{
  "intermediate_size": 320,
  "vocab_size": 8192,
  "dataset": "wikipedia_en"
}
Each number is 128 + 32 x the weight over its row's rms, rounded and kept within 0 to 255. Layers, rows and columns count from 0. The size above them is the row's rms in percent of the matrix's.

# layer 5 MLP gate, 320x128, rms 0.236, rows 216-250, columns 0-63
size [105 104 112 104 100 121 107 111  94  89  94 103  86 110 108 108  94  91  97 105 102  94 103  96  87 106  91 105 115  97  98  87  96  82  91]
[[164 132 105 100 173 147 115 133 112 117  95  69 117 112 131 160  80 149 158 146 139 130 149 114 145  67 126 151 135 144 114  97 100 110 151 176 120 155 116 203 143 116 128 151 122 171 165 153 151 140 129 212 109 145 140 116 114  64 135 142 130 180 138 126]
 [138 139 133 118 131  84 115 123  76 128  93 177 192 123 131 132 189 119 124 161 155  98 101 173  77 110 146 152 141 137 169 153  50 149 114 143 184 130 102 156 206 127  75 145  73 112 131 185 139 112  75 220 179 132 101 101 186 150  90 124 128  97 125 126]
 [132 115 133  85 205 136 111 148 123 127 112  83 161 191  81 127  93 101  68 168 104 159  82  86 138  83  99  78 152 129  92 103 124 164 147 194  87  64 106 158  48 103 109 146 175 147 129 133  95 124  98 153  81 128  79 141 136 125 138 120 171 197 107 146]
 [ 97  95  98 123 195 213 144 110 136  94 113  82  96 159 134  63 112 111  67 141  93 115 167 114 135 197  97  91 137 192 124 106  78 165  93 156 131 150 149 138 138 191 106 109 132 105  94 122 129  96 128 134 110 140 119 156 113  96 169 135 170 173 225 106]
 [121  86 116  96 127 154 184 104 106 138 171 105 179 175 127 146 133 139 108 125 143  45 122 113  93 107 138 163 141 126  64  64 120 165 112 165 135 127 174 152 137  73 120  40 101 103 157 154 169 116  69  88 152 104  66 119 207 171 124 107 121 136 145 155]
 [131 139 134 105 140 118 132  89 123 103 146 113 157 105 135 105 154 168 121 100  74 158 199 144 143 132 139 158  93 117 159 125  97 120 121 111 166 130  77 147 121  95  23 142 111 106 118 127 147  88 128 155 114 146  68  82 163 150 175 131 217 115 141 119]
 [137 159 150 146 163 152 104  84 135  81  98 165 138 109  69 161 122 155 114 151 154 143 128 107 153 163 154 163 127 123 154 119 160 162 161 107  72 155 141  99 143 109 148 119 128 134 107 141 174  87 113 114 108 117 129 101 133 153  95 145 177 150 175 160]
 [ 72 134 117 158 126 151 165 111  98  86 119 100 154 105 152  98 160 134 110 141 143 173 107  67 168 121 137 144 113 108 178 117 100 110 129 117 115 128 209 103  67 114 128 178 148 133 185 123 136 160 131 155 136 123 102  95 150 158  80  47 137 125 217 139]
 [151 124 147  98 209 112 140 137 184 127 141 123 126 110 107  84 170 105  91 128 147 143 100  72 121 157 191  54 170  86 210  88 175 165  85 132 156 144 114 133 192 131  94  87 148 132 138  77 121 137 172 107  66 119 155 147 151 155 115 164 155 128 175 112]
 [134 124  66 143 148 161 137 130 132  69 124 150 192  87 140 120 121 104  95 181 115 130 134 132 132  88 111 148 191 140 171 104  57 107 165 192 159  90 113 130 109 189 176 153 146 162 164  57 152  88 157 147 158 135  88 227 151 112 128 150 140 145 107 164]
 [112 136 140 152 133 149 111 101 149 157 107 150 129 139 112 126  76 179  91 189 163 140 126 177 104 115 110 164 147 130 123 150  31 187 144 135 110 142 161 129 139 139 138 157 128 151 153 139 142 170 134 142 148 152 139 109 165 102  86  91  72 163 133 102]
 [104 154 141 137  93 171 152 122 122 132  78 161 156  65 106 156  86 112 112 103 147 111 131 113 146  90 159 205 139 158 142  93 142 154 190  90 123  98 178 114 157 156 106 155 100 123 125 175  74 150 113 145 164 147 118  22 203 149 125 147 104  89 134 117]
 [ 94  92  82  83 118 121 152 137 169 120 159 109 120 122  96 140  85 101 131 102 121  99 129 161 186  93 144 143 122 163 122 114 129 163 113 100 152 147 113 137 146 244 174 136 155 190 125 105  52 140 159 102 162  68 141 126  52 140 135 141 101  87 137 148]
 [ 88 124 133 136 119  64 147 135 110 180 127 106 180  75 102 152 160 141 139 166  82 157 139  92  95  93 172 152 116  89 172 125 104 121 137  95 121  97 134 183 120 112  91 142  54 114 138  99  79 130  73 151 144 123 150 215 132 175 171 163 167 117 140 122]
 [110 126 112  86 108 158 108 130 169 164 101 167 104 102 118 120 163 146 116 109 113 131 139  90 108 116 190 126 147 143  93  90 142 122  79 147 163  61 159 200  34 172 168  81 149 168 114 133 178  96 145 139 143 161  88  75 112 140 105  84  79 158 111 111]
 [112 125 129 111 153 132 125 150  91 119 131 147  97 165 189 109 120 155 111 180 158 176 129 160 152 128 100 170 154 111 138 130 162 177 114 127 127  94  89 138 127 131 124 139 172 142 129 173 144 159 144 156 161  87 114 116 116 173 168  97 151 156  50 104]
 [113 104 129 114 191 121  86 163 135 120 164  75  67 151 124 146 115 152 127 144  72 100 134 119 170 159 140 153 138 169 134  70 115  97 131 139 105 152  75 165 150  94  77 120  90 162  94 157 178  88 123  83 124 134  98 158  76  90 149 126 170  88 142 109]
 [109 149  95 142 157 118 116  67 177 105 180 132  91 138 153 134 163 102  82 135  89 159 144 147 158  65  69 167 147 136 106  98 133 212 189 157 131 136 130 129 135 112 138  89 119  88 101 107 151 132 100  83 103 108 120 122  80 177 184  91 154 186 123  55]
 [119  61 117 158 143 162 114 159 117 125 126 121 179 137 140 148  71 117  96 118 162 159 144 150  89 148 100 162 145 154 164 122 122  91 143  91 139 106 115 136 105 171 118 208 141 118 132 191 115 139  66  66 134  99 102 132 136 133 105 175 137 195 122  95]
 [136 135  88 149 101  51 121 144 188 168 110  87 157 105 165  90 152 129 170  95 105 135 152 141 126 123 216 158  77 113  64 122 158 135 148 107 108 109 138  92 192 197 120 143  98  96 104 131 118 171 138 118 109 164  86 141  98 161 132 129 121 211 111 140]
 [ 99 122 157 160 189 170 158 184 147 191  98 136 118 147  72  97 167 100 134 201 125 144 144 182  90  73 139  94 135 120  96 156 152  83 105  49  88 170 158 128 148 169 103  93 155  85  92  78 117  84 144 139 106  92  77 162 152 121 106  79 134  83 160  94]
 [101 125 134 127 112 139 139  81 111 112 141 109  85  93 108 130 188 153 154 131 134 211 171  77 152 108 103  99 138 124 116 101 124 162 125 150 149 137 119 145 125  77 161 106 105 214 190 101 132 181  69 151  65 124  84 131 103 119 121  95  83 137  78 120]
 [138 103 176 121 198 126 105 130 178 101 114  63 117 152  92 159  79 125  99  68 209 163  70 192 117 134 129 126 156 174 148 152 129  70 165 155 132 120 161 152 131 115 164  79 143 171 134 138 166  74 110 109 140 104 125 128  95 195 128 139  77 155 147 105]
 [173 110 217  72 146 147 118  38 105 165 148 172 100 173 155 107 155 110 118 109  99  67 107 148  99 133 139 128 150 102 162  93 145 142 173 149  85  99 134 116 124 154 105 151 184 147 127 176 156 158 136 130 102 132 134 119 121 154 149 138  69  90 129 122]
 [143 105 150  99 142 131  88 104 185 146  79  85  88 116 152 101 174 137 165  68 154 140 146 177 136 108 152  69 180 157 126  93 143 173 138  34  70  53 107 115 130  92  88 115 128 128 127 124  90 124 132  86 131 136 148 132 116 183 205 152 168 140 134 146]
 [163  49  97 171 139 173 155  82 166 154 106 131 123  95 180  84 203 102 120 114 106 100 116 162 167 135  74 166 128 102 134 109 117 134 156 144  76 131 113  86  89 196  82 142 101  94 149 160 144 101  86 185 145 143 132 142 165  80 100 124 136 133 183  87]
 [152 135 132 123 130 115  94 102  86 119 137 176 163 123  86  78 148 150 112  96  26 166 189 113  82 115 118 172 163  75 131 137 118 129 140 121 141 106 114 125 128 125  69 146 166 129 151  91 169  93 155 122 166 109 152 150 123  97 145  80 143  75 110 109]
 [144 136 148 154 141 139 114  30 147 147 187 166 123  99  84 139 119 141 106 191 106 176 128 136  97 174  68  58 134  97 150 115 139 131 103 135 113  56 131 120 134 126  94 127 139 103 144 126  82 132 137 119 164  81 165 122 143  91 137  77  88 105 155  97]
 [ 84 142  85 101 126 169 163 201 162 145 163  95 154 136 160 150 171  43  91  92 150 129 106 164 125  93 153 118 167  96 161 123 135 127 163 185 121  72  99 150 137 112 153 141 141 108 128 142 100 128 148 134 138 171 181 123  88 143  88  98 133  96 104 120]
 [115 113  89 168 152 129 101 147 152 148 123 141 140 131 114 139 121 128 172 129 202 171 120 134 182 108  88 162  89 133  95 180 128 154 126  77 122 234 114 180 151 126 177 106 127 186 104 168 145 133 110 177 120 105 120 200 222 141 165 138 194 122 110 164]
 [112  87 117 130 133  82 155 143 130 160  76 145 172 120 130 109 142 161 188 131 150 161 139  86  94 190 178 100  94 115 137 161 129 161 100 166 160 143 110 200 161 134 133  87 131 128 121  53 117 142 122 114  73 143  90 127  92 124 205 163 158  64 125 145]
 [115 105 132 106 208  94 146 108 116 125 164 166 181 125 124 126 128 117 146  93 146  99 149 176 118 122 121 150 114 145 117 130  73  94 117 146 165 185 159 203 148 157 139 110 121 173 116 147 147 163  73  79  98 160  69 126  90 127 173 202 117 121 144 202]
 [186 170 161 123 101 131  70 113 168 194 105  64 170 176  97  87 118 146 110 103  91 146 106 117 138 155 140 120 106 129 143 128  93 128 153 100 115  95 103 143 115 126  83  92 146 128 153 154  52 150 138 154 147 142 134 189 160 128 116 112 124 172 169 103]
 [ 95  97 111 147 127 155 120 149  74 112 106  93 121 148 103 126 122 190 122 136 159  99 195 153 151 121 140 170 110 141 182 115 134 168 131  33 107  71 142 178 135 106 119  91  98 119 183 132 126 106 142 120 127 127 136 101 102  91  50 187  85 100  81 126]
 [ 76 124 167 157 145  62 139 113 145 129 149 139  81 103  77 115  70  98 159 145 125 121 101 159  96 100 109 131 111 157 100 148 137 202 145 196 133 130 124 126 161 138 109 127 146 201 148 114 154 113  78 103 173 169 115 121  95 107 105 143 178  81 110 123]]
# layer 5 MLP up, 320x128, rms 0.223, rows 216-250, columns 0-63
size [105 101 106  97  99 107 102 107  92  97  95  99  93 100 105 113  97  95  96  96 103 102 111  94  87 103  88  95 101  90 102  95  98  87 103]
[[132 165 159 124 118  75 163  95 104  96 135 159 148 120 126 146  98  98 120  90 112 168 133  80 147  72  89  83 103 138  73 198  49 151 133 143 109 160 134 109 113 123  83 126 125  98 101 128 157 183 154  60 131 138 145 143 115 126 122 203 133 162 178 170]
 [119 157 151 142 137 159 193 166 159 153 121 103 177 126 111 148 112 130  66 158 132 115  79 147  63 132  81 140 116 150 163 149  86 143  76 132 120 144 151 106 122 130  75  81 118 138  58 146 130  87 158  81 119 147 152 124 172 190 187 119 143 107 204 126]
 [161 117 129 169 116 113 119 107  67 139 176 102  43 193 112 161 110 155 128 111 125  70 147 188  86 138 154 193  75 123 106  59  73 130 115 154 161  96 143 146 104  92 127 100 101 159 141 145 101 150 127  92 168 179  95 110 125 126 130 119 111 108 174 122]
 [118 131 134  98 164 173 125 179 126 111 161  96  79 126 162  84 122 105 172 106 177 112 181  99 117 157 120 132  99 105 142 151 130 136 143 141 109 128 122 163 114 129 165 182 146 112 186  94 134 133 147 160 134 176 142 173 121 127 153 164 160 164 109 127]
 [167 128 204  96 115 120 163 136 133 129 116 146 140 122 117 152  63  66 132 155 135 178 145  71 148 111  86 177  48 131 112 119 140 165  72 116 133 118 136 106  94 150 140 119 171  97 119 147 141 131 149 106  99 149 137  69 155  86  88  88 118 115  28 128]
 [161  89 110 181 127 163 156 132  80 112 114 128 140 171  80 123 105 143 146  91 162 118 113 136 117 136  93 179  85 104 143 106 108 231 130  95 113 145 139 170 143  84 148  99 130 112 151  96 122  88  81 101 146 236 117 116 136 156 132 139  80 133 105 121]
 [200 113 172 212 201  81 121 137 129  92 148 155 147  70 148 113 110 158 161  89 140 142  98 142 154 148  88  80  93 151 125 119 130 111 170 160 122  97 163 143 144  74 133 120 124 128 171 134 144 152 151 137 159 155 122 123 106 116 119 144 118 130 118 168]
 [169 118  99  83 166 132 123 153 201  92 167 157  74 190 151  88 151 135 132 149 149 158 218 117 160 145 154 124 129 217 135 117 135 135 111 177  94 129 177 105 135 151 147  83 146 191 147 129 101 113 140  74 145 162 106 158 142 137 153 170 134 106  91 115]
 [101 110 141  75 122 143 138 173  84 101 175  65 154 127 145 110 122 144  96 119 142 145  98  69  93 135 140 134 170 134 113  99 120 118 149 137 170  85 165 147 157 107 152  55  90 135 200 126 154 122 108 117 129  96 117 126 134 141 113 138  97 111 202 119]
 [123  66 218 109  72 120 134 158 130 135 165  92 116  97 123 147  82 147 151 120 114 103 146 117 114 136 143 139  99  59  84 168 151 194 108 111 143 110 180  97 137  70  90  54 109 119 105 183  97 172 104  57 140 135  98  76 102 123 110 114 142 115 134 173]
 [175 101 216  83  74 156 155 166 144 112 164  86  97 170 111  95 111 153 135 151 145 190  93 108 155 113 143  96 124  88  95  58 105 128  89  95  86 117  76 154 137 131  99  96  78 112 137 131 140 104 142 139 129 158 114  91 104 132  90  77 167 123 112 131]
 [120 148 124 119 132 108 206 103 150 135 108  95 131 200  90 105 127 134 136 123  65 146 110 165 111 156 106  56 169 136 101 157 102  89 174  89 114 171  91 114 128  82 168 129 202 150 128 182 134 136 116  63 167  91 105 151 145 147 156 130 139 178  99 134]
 [192 164 148  44 148  95  97 103 182 129 124 126 124  95 104 157 125 143 116  95 130 181  87 138 155 127 116 161 115 132 103 147 100 196 210 144 140 111 138 125  81 160 147  90 118 204 129 107 109 133 124 121 137 168  75 112 135 123 161 120 137 100 116 124]
 [137 152 132 139 108 135 140  95  86 157  95 133 118  81 128 215 136 102 104 173  98 150 162  83 113 167 133 167 185 100 188 134  97 163 115 115 205 101 131 128 179 107 142 175 108 151 109 142 110 166 101 179 133 130 134 108 139 120 149 150  72 144 140 110]
 [179 128 128  93 117 116 121 117  99 121 117 114  90  97 138 155 144 123 182  92  70 155  96 203  84 111 134 128 197 139 136 145 187 169 165 183  62 119 132 141 135 146 133 132 147 148 149 119 113 148  61  80  90 166  97 119 187  98 128 122 141  96 135  77]
 [129  78 112 116 140 140 117 161 133 157 115 152 145 162 106  50 131 154 109 129 134 139  71 189 113 126 114 113 160 111 137 140 103  84  96 124  71 135 134  96  38 139 106 116 159 100 107 147 151  90  75 143  86 121 137  92 184 136 101 129 154  94 183 121]
 [ 86 161  82  86 142 129 109 209 153  83 136 100  98 112 133 121 163 138 170  88 174  94  71  87 197 130 106 153 143 154 162 127 148 131 167 137 133  80  98 121 152 130  83 186 167 114 143 145 135  85  97  77 100 134 107 182 111 111 107 130 140 125 143 197]
 [107 120 107 132 127 154 134 138 162 112 115  86  97  96  76  75 155  92 149 129 121 165 110 168 165 141 121  76  69 146 128 127 133 167 109 125 103 160 128 100 135 138  65  69 164 209 138 120 137  75 182 116 121 104 160  71 136 121 205 140 154  72 110 177]
 [125 134  78 197 112 127 164 152 178 134 158 168 134  78 214 111 178 155 123 151 107 141 150 174 134 104 164  90  63 123 170 155 106 134 159 171 192 133 114 108 182  95 161 120 160 152 141 130 149 160 136 136 116  95 115 142  66  96 154 123 140 152  87 152]
 [155 127 137  39 195 129 107 191 108 138 139 158 131 139  79 144 144 103  94 130 136 118 171 106 141 153  79 108 155 130 181 104 147 144 160 129 166 166 177 193 130 172 174 156 150 173 164  82 140 150 110 133 122  93 166 141 171 108  84 123 122  70 152 127]
 [132  88 168 186  97  87  93 106 100 129  51 137 132 143  86 117 115 157 109 106 141 134 116 135 144 108 101 108  79 148 117 119 113 154 196 132  73 132 135 136  93 151 187 106 102 148 144 123 140 104 165 178 184 180 114  98 110  61 133 138  86 184 117 114]
 [ 83 181 119 159 144 118 105 167  95 160 129 164  82 127 100 167 113 204 125 154 122 140 125 126 134 153 145 132  91 111 157 140 136 132 150 155  76 151 119  95 163  65 157 111 149 105 129 169 125 177  96 110 108 122  52  86 104 190  69 152 196 116 134 103]
 [144 102  60  60 119 118  86 180 112  91 104 157 145 113 132 119  65 137 149  75  81 130 121 125 147 114 119 121  90 120 161 145 184 132  93 223 148 109 113  97 186 123 119 101 122 146 153  61  79 159 105 178 123 131 103 143  96 119 152 109 132  90  78 150]
 [126 129 130 150 144 149 151 131 170 141 115 140 216 156 198 175 115  43 136 150 102 140 136 184  84 157 113 132 133 116 115  92 109 136 127 147 167 104  86 115 147 159 107 173  84  92 131 133 168 114 130 137 160 152 101 168 134  90 102 184 112 106 137 120]
 [177 129  73 131 105 126 137  99 153 148 121  91 100 163  90 141 162 196 154  98 153 207  99 169 141 157 122 146 101 163 143 134 109 137 145 150 133 118 104 134 142  93 128 151 158  64  79  99 146 118 120 146 124  74  93 149  44  96 149  66 150 119 109 177]
 [124 159  80 131 140 130 112 100 157 100  73  94  72 145 181 121 107 124 138 110 106 142 114 200 125 115 110 139 132  84 162 106 152 123  77 106  69 115 138  99  75  82  82 133 139 123 118 155 143 107 108 130 132 131 127 153 186 125 121 128 174  68 190 127]
 [141 125 131 115 119 186 170 169 100 149 108 105 144  91  97 156  73 129 132 126 236  92 128 157 174 190 137 175  51 113 173 113  40  95  80 128 126 141 123 119 115 136 132 216  96 131 117 178  98 166 172 165 150 118 124 122  88  97 131 201  94 165 122 170]
 [124 176  97 127 114 119 152 100 131 183 155  93 108 133 104 107 157 163 105 185 163 153 107 166 136  94  65 139 139 149 136 120 159 128 135 118  99  64 155 193 113  99 130 143 191  83 143 154 112 117 158 108 126 102 149  62 118 103 109 113  87 169 101 135]
 [149  95 105 110 140  85 147 162 175 132 104 161 177 142 120 170 101 105 134 121 164 145 140 103 106 160 115 112 166 126  54 145  69 156 112 122 132 129  78 135  53 133 122 135 141 154  88  90 161 135  58 147  74 129 119 153 150 130 136 154 176 117 105 157]
 [ 88 161  98 137 117 119 134 110 113 175  97 114 154 195 163 144 119 183 161 145 155 118  89 146 102 124 170 128 179  93  79 130 138 146 156 152 186 127 144 182  63 112 108 166 104 118 145 128 139 142  91 120 140  92  76 108 163  89  58 158 116  90 156 112]
 [151 134 132 105  91 122 102 110  96 161 192 124 123 181 171 213 133 148  97 154 102 133 191 127 191 144 110 113 130 128 160 115 144 100 156 137 173 123 113 108  54 106 124 162  83 112 133 114 103 134 106 115 101 105 104 106 124 143 149 137 103 140  57 100]
 [104 166 181 142 182 110 154 226 132  99 177 175 109 147 126 190 169  71 113 145 110 130 129 135 122 133 118 123 169 157 207 113 159  95 171 119 119 101  95 129 125 110 135 136 139 129 124 163 171 107  79 112 142 104 128 150 112 119 102 127 110 155 119  81]
 [132  88 140 125 120 108  62 130 150 107 111 145 110  66 140 117 169 121 154 175 129 113 169 126 114 107 161 137 172 114 142 163 109 133 107 122 154  71  91  88 124 155  98  94 103 154 160 116 124 147  74  53 132 132 109 104  76 160 132 177 115  74 176 132]
 [132 133 171 109 160 118 108 110 128 186 116 125 139 142  83 142 111 121 141 132 107 104 113 111 141  92 145 132 116 120 127 125 135 126 147 143 121 148 149  92 109 129 132 125 158 173 100 189 165 129 130 102 174 147  77 115 121 129 193 127 138  79  63 163]
 [112 165 151 110 117 168 134  88 123 144  84 140 103 101 148  87 114 153 123  97  81 124 121 132 110 136 119 189  80 117 116 100 147 134 122 129 150 151 144 125 157 169 153 109  92 139 124 152 112 122  67 114  79  53 106 118 162  60 135  99 154 119 152  50]]
# layer 5 MLP down (transposed), 320x128, rms 0.213, rows 216-250, columns 0-63
size [107 103 108  97 107  99 103 101  94 102 100 100  90 103 104  98  95  88  96 110  91 103 103  97 101 101  96 105  99  94 102  95 100  94 102]
[[168  90 110 166  49  90 155  85 154 151  81 181 162 134 136 118 119 117  74 127 160 144 100  75 112  99 159 186 130  92 161 156 110 124  99 110 165 130 159 137 110 102  65  97 134  94 176  76 122 155 100 158 124 138  98  95 154 138 140 141 165 152 112  99]
 [138 133 154 142 137  95 106 133 117  92 109 140 119 110 161 112 149 107 108 187 125 174  41 157  98 123 154 183 142 130 213 148 117 139  20 107 149 159 103 135  92 141  96 146 133  80 210 102 128  82 106 135 172 173 142 119 142  88  82 109 100  90 108 120]
 [ 39  88 110 105 120  80 127  69 102 134 149 170 153  98 195 123 115 174 175 112 131 104 134 115 144 163 141 118 189 144 118 133 124 139 126 135 125 142  73 108 145 116 139  78 148  83 152  88 125 135 136 151 118 101  96 117 107 149 118 125 163 161 107 137]
 [ 91  86 137 114 126  95 133 155 147 141 132  91 136 109 139 109  97 134 132  65 109 120 101 151 108 108  64  84  50 107 132  94 157 187  63  67 187 115  55 153 152 138  87 121  85 111 141 123 157 116 175 157 122 180 115 119 170 139  99 169 115 172  74 106]
 [148  81  92 142 119  83 125  71  67 142 153 111 132  97  87 126 151 132 113 128  90  60 125  77 119 115 150 115 103 129 153 146 147 168 160 105 127 180  80  73  35 166 145 118  90 130 171 109 108 114 120 127 198 118 148 134 118 129 163 134  94 190  99  84]
 [138  83 118 142 173 124 196 116 104 131 149 144 158 135 142 176 171 158 145 119 104 124 140 143 111 169 103 162 120  84 127 112 122 132 101  35 114  75 199 156 157 237 171 159  57 158 148 136 163 127 116 118 192 114 183 111 135  88 161 101 113 154 122 148]
 [137 154  82 177 168 114 132 134 115  82 145 168 158 150 125  89 117 165 159 134 148 125 138 153 119 141 133  93 157  76 186 113 136 103  74 126 137 152 112 156 136 130 118 115 165 149 117 175 149 123 106 140 184 168 188 102  96 195 133  86 101 111 105 195]
 [101 133 123 112 134 134 133 149 135 143 152 127 124  68 101 130  94  83 130 131 126  89 120 143  92 100 200 123 117 126 168 171  95 168 135  78 118 142 159  99 158 136 102 155  98 186 108 165 135 130  77 127 142  43 131 161 115 131 168 176 157 178 155 141]
 [139 104 116 175 205 155 117 216 134  42 130 158 163 133 129 155 119 108 100 153  96 165 133 146  89 118 102 110 117 128 120  98 187 120 146  97 162 116 172 129 129 205 118 141 166 152 159 124 118 107  87 123 211 145 169 129 121 167  67 112 155 126 128  96]
 [134 119 108 150 158  91 170  99 119 172 143 182 136  91  98 135  55 116 147 174 117 111 103 183 107 161  74  90  78 136 117 137  85 160 130  82 132 113 167 116 150 131  88 147  86 177 136  91 168 163 127 136 143 144 170 148 170 158 141 140  86 112 168  53]
 [142  19 106  93 135 145  66 139 135 102 123 103 145 165 138 121 160 137 140 138 150 119 205  59 170 160 200 139 144 171 202  97 150 160 134  79 116 121 190 119 136 106 135 148  79 139 127 109 176  93 111 165  91 104  96 130  68 128 182 137 142 120 120 130]
 [120 177 118 131 125 136 159 191  95 126 135 144  89  82 147 133 172 178 163  88 157 111  96 119 216 150 193 141 184  98 126 143 169  95 122 112  99 132  65 127 127 122 113 118 188 131  92 173  93 130 149 148 137 129  74 130 155 172  91 151  94 100 124 116]
 [102  98 130 117 137  72 140 162 122 157 132 135 127 125 139 147 113 168 159 146 138  66 129 135 101 141 168 115 108 151  80 147 116 188 147 113  58 152 151 142 143 140 105 156 107 136 112 129  98 208 129 101 128 107 149 115 131 121 118 173 116  87 102 142]
 [196 178 164  92 112 112 122  82  92 117  84 144 128  73  93 145 103 111 150 145  98 109  82 131 142 130  83 130 112 147 163 154 114 169  77 181 105 140 107 126  94  92 118 100 149 162 126 165  93 109 112  76 160 150  96 209 115 134 142 138 114 154  68 147]
 [140 144 115 112  66 110 150 103 159 131 139 135 141 134  95 134 122 171 148 141  90 128 141 117 182 106 154 147  81  61  76 152 164 121 103 156 122  74 113  95  78  78  85 114 126 139 113 175 100 116 143  88 175 193 130 125  96 130  97 149 111 125  63 100]
 [108 132 134 148 139 143 122 101 142  98 157  82 135 152 156 115 101 154 106 121 104 115 128 159 127  98 100 123 115 148 156 159 121 135 115  93 133  38 146  32  84 115 106 163  81  87 141 206 178 118 141 143 184 110 133 145 138  99 145 158 162 199  71 182]
 [139 109 194 100 145  99 145 148 111 139 114 133 131 141 154 151 120  60 205 123  75 113 147 150 136 178 119 205 118 178  88 147 138 122 130 123 171 100 192 183 144 153 164 127 120 130 161 169 100 118 109 153 114 112 138 132 120 205  79  71 179 126 121 150]
 [169 109 116 120  99  89 218 132  93 130 162 160 107 133 102 131 164 135 166 147 163 152 148 102 123 150 145 136 113 117 129 109 180 125 155 177  60 163 133 130  98 164 132 134 151  96  44 115 185 123 100 152  93 102 118 170 201  99 126  94  74 105 155  97]
 [126 147  82 125 115  96 160 116  93 170  96 178  92 165 159 103 161 133  85  78 165 126 146 151 164 109 165  73 137 108 152  89 150 155 146 119 107 147 179 149 163 170 117 118 156 129 170 175 130  83 133 187  87 170 196 120 104 153 216 123  62 125 142 106]
 [ 98 134 106 137  85  94 128 107  68 136 177 123 106 102 148 123 170 121 146 137 183 126 124 111 140 132 171 152 108  27  79 127 138 141 128 138 128 150 138  41 145 146 111 138 139  76 108 152 153 131 112 177  98 158  99 123  86 163 117 177 105 141  81 142]
 [183 163 141  80  60 172  96 138  89 133 114 132 150 127 119 135 119 116 135  78 157 105 114  89 114 126  83 148 155 161 169 126  91 120 168 130 152 239 145 180 175 142 120 134 124 102  32  93 106 119 126  97 114 144  80 141  76  84 143  94 115 102  96  55]
 [138 135 123 144 136 123 145 109  95 115 110 108 140 107 122 149 146  91 103 133 117 175 130 127 118  77 119 162 144 142 167 113 131  71 125 110 128  81  36 158 125 152 122 113  82 101  62 103 119 188 113 169 104 117  89 245 106 145 143 152 165 118 114 174]
 [109 145  48 132 132 110 138  93  95 146 128 122 122 169 151 126  70 202 143  90  46 166 166 131 126 107  84 138  97 129 115 126 162 138  96  93 100 134 149 143 124 143  94 224 114 128 111 121 106 159 154 121 100 146  81 136 116  69 120 114 171 121 117 155]
 [127 127 214 115 121 195 132 138 102 183  83 112 136 192 120 148 157 153 144 134 129 155  92 169 123 140  93  49 155 101 160 147  62  88 103 188 185  93 126 164 104 133  94 162 148 151 124 115 126 118 146 114 157 109  88 152  99 106 103  83 137 168 111 138]
 [167 157 141 106  74 174 124 125 101 121 100 156 186  99  87 169 159 119 181 132 130 109 124  92 110 153  79 112 146 127  14 112 125 118 122 180 162 148 117 149 123 163 161 123 151  96 129  88  90 148 171  58 106 149 163 129  98 129 110 119 129 144 123 105]
 [138 122 116 131 176 138  56 127 111  73 147 171  97  95 145  78 130 162 106 110 165 153 123 132  78 102 148 124 183 130 100 151 116 117 161 150 151 139 117  91 110 177 179 122 136 179 112  63 177  79  85 181 123 124 161 120 143 127 140 112 174 143  88 129]
 [153 130  92 135 136  87  92 143 160 189 128 116 156 174  97 132 141  59 150 122 134 134 115 139 151 146  61 147 123 231 160 115 158 121  63 120 120 115  88 127 115 115 121 132  93 122 131  89 129 143 112 125 111 231 103 160 133  90 149 116 138 111 135 122]
 [ 69  95 120  88  46 147 147 152 116 166 175 138  67  86  84 169 117 140 113 114  89 167 143 137 120 129  93 139  99  81 108 141 164  81  99  82 123  86 107 169 138 156 188 149 121  82 119 148 126 110 146 158 153 147 151 149 125 165 138 141 132 101 146 118]
 [181 128 166 122 140 134 108 188 113 161 117 158  87 161 205 114 133 171 123 127 134  88 167 120 129 111 119 167 121 105 150 112 151 132  66  88 140 147 132 139 104 144 114 117  93 110  40 123 123  79 161 142  91 112 119 125 142 118 144 126  74  81  96  82]
 [134  72 129 143 107 142  97 127  91 104 121 200 123 134 164 123 128 121 125 107  95 147 135 107 119 178 171 122  67 128 143 126  60 150 105 106 125 138 140 117 139 164 134 144  61 165 176  56  96  59 134 112  94 166 113 132 135 142 143 168 206  98 204 124]
 [163  97 130 129 121  44 143 118  93 151 138  89 122 152 172 164 178 126 127 131 148 110 100 172 137 107 150 132 156 125 127 149 181  73 169 122  65 148 160 105 147 184 130 113 155 122  92 129 105 111 103  99 123 154 105 107 130 121 157 105 124 141  77  82]
 [113 164 141 122 105 108 108 103 126 181 200 160  78 176 104 108 139 164  84 130 159 141  78 152 130 154 148  93  97 122 109 155 116  99 104 106 161 122 145 137 233  79 140 105 121 110 115 106 109 101 209 142  59  90 132 153 139 137 117 182 149 117 122 159]
 [164  97 104  75 103 110 149  81 160  79 121 124  78 116 167  98 144 133  84 127  71 104  78 138 132  53  76 143 163  72 135 173 164 104  78 145 149 117 157 135 143  92  95 103 150 156 171 169 101 114  79  98 156 180 137 159 150 117  60 109 173 147 164 142]
 [123  98 167 139 141 114 146 163 115 123 121 108 119  82 172 148 189 130 122 143 106 111  99  68 166  92 103 134  98 103 132 138 124 129 124  97 157  84 176 136 167 124 127 100 143 172 112  78  98 114  75 136 115 138 181 119 196 118 113  90  95 126 166  42]
 [ 63  82 101 162 100 141 216 160 141  34 111 135 150  98 120 196 107 129 176 168 133 143 102 127 148  91 137  85 103 160 140 146 109 109 183 182 103 143 116 108 183  93 112 171 127  83 124 133 117 151 102 129 106 182 160 118 111  82 117 122 166 146 122 138]]